config = dict(
    n_layer=13,
    d_model=128,
    n_head=2,
    n_kv_head=1,
    head_dim=64,
    d_mlp=320,
    vocab_size=3271,
    activation='swiglu',
    norm='layernorm',
    norm_place='pre',
    norm_eps=1e-05,
    positions='rope',
    rope_base=10000.0,
    rope_fraction=1.0,
    qk_norm=True,
    attn_scale=0.125,
    bias='none',
    tie_embeddings=False,
    parallel_block=False,
    init='uniform',
    init_std_qkv=0.0461,
    init_std_o=0.00905,
    init_std_up=0.0461,
    init_std_down=0.00572,
    optimizer='cautious_adamw',
    lr=0.00251,
    lr_mult_qkv=0.7,
    beta1=0.9,
    beta2=0.99,
    lr_head=0.0052,
    warmup_steps=312,
    schedule='wsd',
    decay_fraction=0.296,
    decay_shape='linear',
    final_lr_fraction=0.1,
    batch_tokens=16384,
    seq_len=512,
    doc_mask=True,
    train_tokens=90170000,
    steps=5504,
    dataset='wikipedia_en',
)
Each number is 500 + 40 x the weight over its row's rms, rounded and kept within 0 to 999. Layers, rows and columns count from 0. Numbers have three digits each. The size before them is the row's rms in percent of the matrix's.

# layer 3 attention value, 64x128, rms 0.0868, rows 0-63, columns 0-63
103:472496503521527473555532548469546497501523493529453475477438534529524441564520497622519551495501493509586583519489594462469500503474544498539434533456448566541474548448468487475494506509531401
091:533472601459593525475445502451502444456527514499587534494389519507515465553542522471424528492495422458479501527409525549487454457433505495492495472473525530567522493485526518542543535485540447
102:455519448526497517385493476494496422463466430392544476463483521509534469486580504404470520507491463518493479491482539521463481512534509537565541544508560454466453473597576457462512550523549546
104:494457512562512493472534489488475489563426490516483535566581527534492589499547471499492521528494454512516440464505572549515483481516529482523514439476483436549502561414470424511469517479523605
108:462515563522482565493500529483427440496473560466510563442466452491509527492432571535480503561483574568437426511481448448430434543422495478492511482521470464517467501519532445523550405520455547
093:472508615582512483521456491543460464515504547474432473434508494519546475528487539547454561507478584508566503539456505510482491463426528465543576554547449604536525534453484551496559477492569493
095:514522542508517492532516474551500527546538590484511480535514587474490550562477469463414499521496543434508527486530429545630433445544498519491585529541479498451488496512521423527463518466468565
100:565537501424487468515454512448495471463451445475516543463482602481507507466518493520423542548516502543509436549498551459574493451430560455498437533510542469550467498468545543512524540503439556
092:510508576424547487537551555480488502515525534479495516408446537455447453510533467490513497476491458501477389497483638523499513493503450526477552476530557457456548527475535454519502530529498511
101:503553471504594477539570543525494541522445559555544480522502495441464498409464538528515485488482502535450513513558524503466531487559492539493496572499568476411605527449526463558455504485544475
105:504435537474537546513480530487484428526506442500479469453444571486512656486527497465458460514455556504559501477510516449548516493417468526456486523579494508498544509582479494527475456444510475
092:570523436426464500554485489501485511511532473562526479502517422472551416477405512489507497486474564512516518524535497452502454498524524480487557591536549560563530425560522569459590476482484563
080:457482494490548496469552526508411501521537468544492487574506497527485523558547518449526481455484504527426444423465529537484461423545501511422570475464501464508518475532528426478561503464489462
097:470470544497392493622548471531502494455481507518506538466519477514539470442494461583514496529547498513470471520448459515489512499517511470503527478519511450431550487556422482474435516499544446
088:534461513574485526501501481498491498435494472398495540383539514510540546486548557532506495559514478495522528581529482482519517519477512447580420408495429506461400551473474533501430502493468495
099:487496471584503492568523548530508513506542446457415495524506521515471529471572395559496514454525490442552561479518500478449557550515475498544453475518518498468434495473418493462450510487549481
095:477448506486462538540462500541508504508468446509483510492467518510541609559577460504486452520521494529486446493509471463532541500529417514536510409537487455497522555543504428548527463535465527
091:502509481510485531560467471470544478527534548480512494454468578493490516518470533516480504550514611522525485508540568493557525412450515460536554585461402504516501508456532543519546526468483522
103:539506473520593519558525589485501512439480489540500480446424460480468452420520505538515562564529544516595456512486555520483473527505444470554519527531488481469559614525488540509526481470410527
106:464481449535521517563531478495467512500482521532518433481531530499452523484479476469528445482495494493500500489482489473589517509514541533509496520551457488434531492440482496565542517522608492
096:531504504454519486549504547492504504422510424493395542429518488460480528527466485513533483499517448499489513523511517499477525551485526445517543490529418529490508541500416474616569484546452492
103:526531439512431547512546521519463528480479510407437516487524516510529465486519442466522475575531537509503457526512459523509509526477558517499564502496483474392553431529555570506466483533525434
097:515474537518471476455471473524597496463519562478509505467499454545545507590473502436461496462463497474507517458473564458443545560558432481486471539515459474489555539574516453487534508455563548
087:467470526403507498405501445498514521450473485535532506489580508489529421628447522568521491431522457470559448495558475577461481559467533540499494508426520505449519547509569480487527532529508475
089:479463454510521506508533528415520536490452547584515516580500533473511493537472466443437464481543455534477539451514532519517491507579499555496489515456574423472498493446435527482536531497446529
106:574455459431500483498448477489555530474478490445484528460536483480475481476491521588524531527510507501468547567554483409550479504467504495532560491578516446495527499490538448477485566454406481
113:522483465484558531449393536508516487528522472486479430488531450526570481562468547519479424443505491497516549531540497485494520573520496510450552510451492501558464452458526496474463507479499455
108:394543427589479520589550475543405508474537580455484484494571536544548506480541489558476445526506537479491465486429436508527451507523520477502546501461454513454477437546436462477449489533563493
086:545493449541476460551545501469485519475526461550560532510430511522497554482591459485542489493494430554468434483502459465422517443475417467467396480438488512476512534506559453478504526456557535
099:484485501475551543440500506489534464546459432389543482466443550492495521559431580478448446466532497523512506531522539497485425497522521509523590435558445503500490458538476461595504507443500513
099:466513462502526477466521506574463535506479435445481437464573487479480485534492533537540469529492470482531514532634548523576440551502468534477495474453532498434414512461508462484444504463427563
091:464494434513418547520530514443521485546436486568518514452472531462477575424490595524447456510520506562485502457508509513453497444534515532477478474492547457497436528611454560591497495473423559
099:458508593484499497484498508459441523497508479532512520448514480493477542532514522589487483448465549484468438516499454482415468510448531479487570451538409549576482515508546411499483438536586496
109:433444507570443554487500537490463471569502515481501478545443466500504527453507517553500421533496558528557524567565455510496461492369474569465541504513558474505425458447490449498519456473541473
115:501558511495541549488537532502558512469477541531502511446395437422478487433502576544526546442515483484518529519588496513499439540510512475508500456609494513476497536584445439557520537488531455
093:549471514494497509519411461534479499553549502461435487445446555511490520545504500526505553544511591491506495531488456538553538433433573449588543498500512479446557490456514582512579462517461497
104:501449434554437583449572440514495515507513584474566541475496430526493452547433485470488532528544499502514502549529508541506497539458528551518436539538449503493449455469506419558552490465573515
086:386458499590485523500414538491537454552484559562561405559437461516529553463465521517493487497523470534532526454555454492518508535508562515514450523469559465521486527514429475433546499541496522
115:509499463514447453490528508510513525478509471528546516479468539476460489564466465578556499468522531464462483513503396436393582536461465480569546445562479480476515490446425443484525540494489481
103:509482483496584470575588558425535561456472508475469486476542580475440532453512467543499418468482445467497527456545613525609531494521538482492478489469476485421470520475468477548506527516523506
107:543549510492501481477486484481484522461522588407481472513602487519480477491526547561481496496466551499451512501566540455493531492529520499428449446534422496527469495448452499520422574518539570
111:562491517465496509489492482552463526471535424436508484459445519474485462492458512486487579482548535481543567572440486501549511476511500424521434521518448633598517495509558519493507527509569470
106:532441450491523556459510487431507497532471588481495466474465454497558448522462527513416498509543565555536442496466615535505476573528504484550497470541448459557528484556457443498508511434515562
099:478500462553486495561503470514531505473476474500548485518560458473500579424490567529565452474503464530458538548446492451476518533545501505470495515548450519483574489504472441544496580520544436
082:511524561489483499468518497523529518487454467505492494388468488515517511476450502490529469513540521523478490571543458453585497534510510485507447423551433501545493479567466485500517448496501519
102:485478467565559486504439542516461493492480550552429462480495463522565558559529499513459509522499532504471483505429565534458484489476456492485558529442533532474569573471498626480511474579538483
106:553461461544585472477422548511541548478556436454414461468526410477543500550476500468540472508476527497556564487519551547594498573520410536469517521514458502444476480461454496459545514526516534
095:562419448512563457475444516531467460537550528521432568454569528504552516480495555431527484488494545515499468546539484492412547512437499510481449532445513504509541527455497505433523486453494548
101:491450459493581472466549535465476471500437481508483490436471539556472459421568476468464520519524496537530511490470547537582551489518441532500483501436433474495456507480492535476489548491424511
086:535575503492534463551583432478516561476497439489518508498563458487521473428402471464590518469504379462465498533481509543468491508474510529460470528533456481581539400458521469510469488504523509
100:529435523499558509480518481553476507563497459458426568466515522550462581452569469441448483547507489515501508538562419495495488510543425458466543516431475499515475590491514553496516554500582498
106:464470512507516478451498506423548468547490486511539535545539465462464525461546528474525441459473478487460507460513498466470501526526507481437424445472538479534490556522455379444420536458546469
101:547468483480509473438457482419571457511447423519529458516468534491471514575506523444442473426515530546468529442489508528474508515591473525475470466519502469589484515554438524545529498478563583
094:513499517528543495513538490539400498549581546516429502445507525490532539536472494444542500534527566484573470571482456529492475450433443516483512555458528577518516494508452571514550433466583533
098:528520559514463467574494508532503497431544476545450522518500476555469430448551450552534576548488496476546530499464415511517443451436445489543539523525526555534449453489505567451541473524539431
092:467468495512572446485519540471496510553433523510573492548453601510495548484525407510442502499512418524476547492506469466472505460539448539492463512457460529490563489474484486557508497475529495
111:482523585477517453566558492535476505529577625507433569529487488490568546520450495527476491483496534501478464498572420465512454503525433478455499498481427541476521465493461535431531523525463520
096:540489508553500478466453507437453509553525581492520483448448578514531573465501443521425466517479509487488503521423512484483496507556482469487471484531403482565464501509425536467487518507577548
123:472464457513573556542495508503455510476538535558536476573476487496535518518423524445423535463529444485485503473504485558528523466462488469491540481457583522558488463496509481537519454466524531
099:479417496521470529434503461476532512546516454514538469547477512485531624503545487462469475510509502497509494535574569522444488533507501464435607489562528506534457483488454515420468593427442542
101:521494468570538563495584490484492495491487470485480509483525456548498479496497534516513547538526477513539478461434538539421446528473510474519471470477483514606442481539455538528451480420431541
115:475530413571470526520449485527481507481502516534421479447499502544489511419534532483535487535516588502578518505438504517471511531451576486535529565528419488554515476582459491467458535482542529
102:559536467418410458524497456526564499503541475468480495506483477566495436506489499511529461509499508456510572489461400520519518479520463505410548509471545547459471434610541572427491559504423490
100:437538453552473517462462460531433476459493473506487514482459574525503507539487521411463477520518530510468511504467495450495550552527586520568455467439398446589450471537411532491523418461516475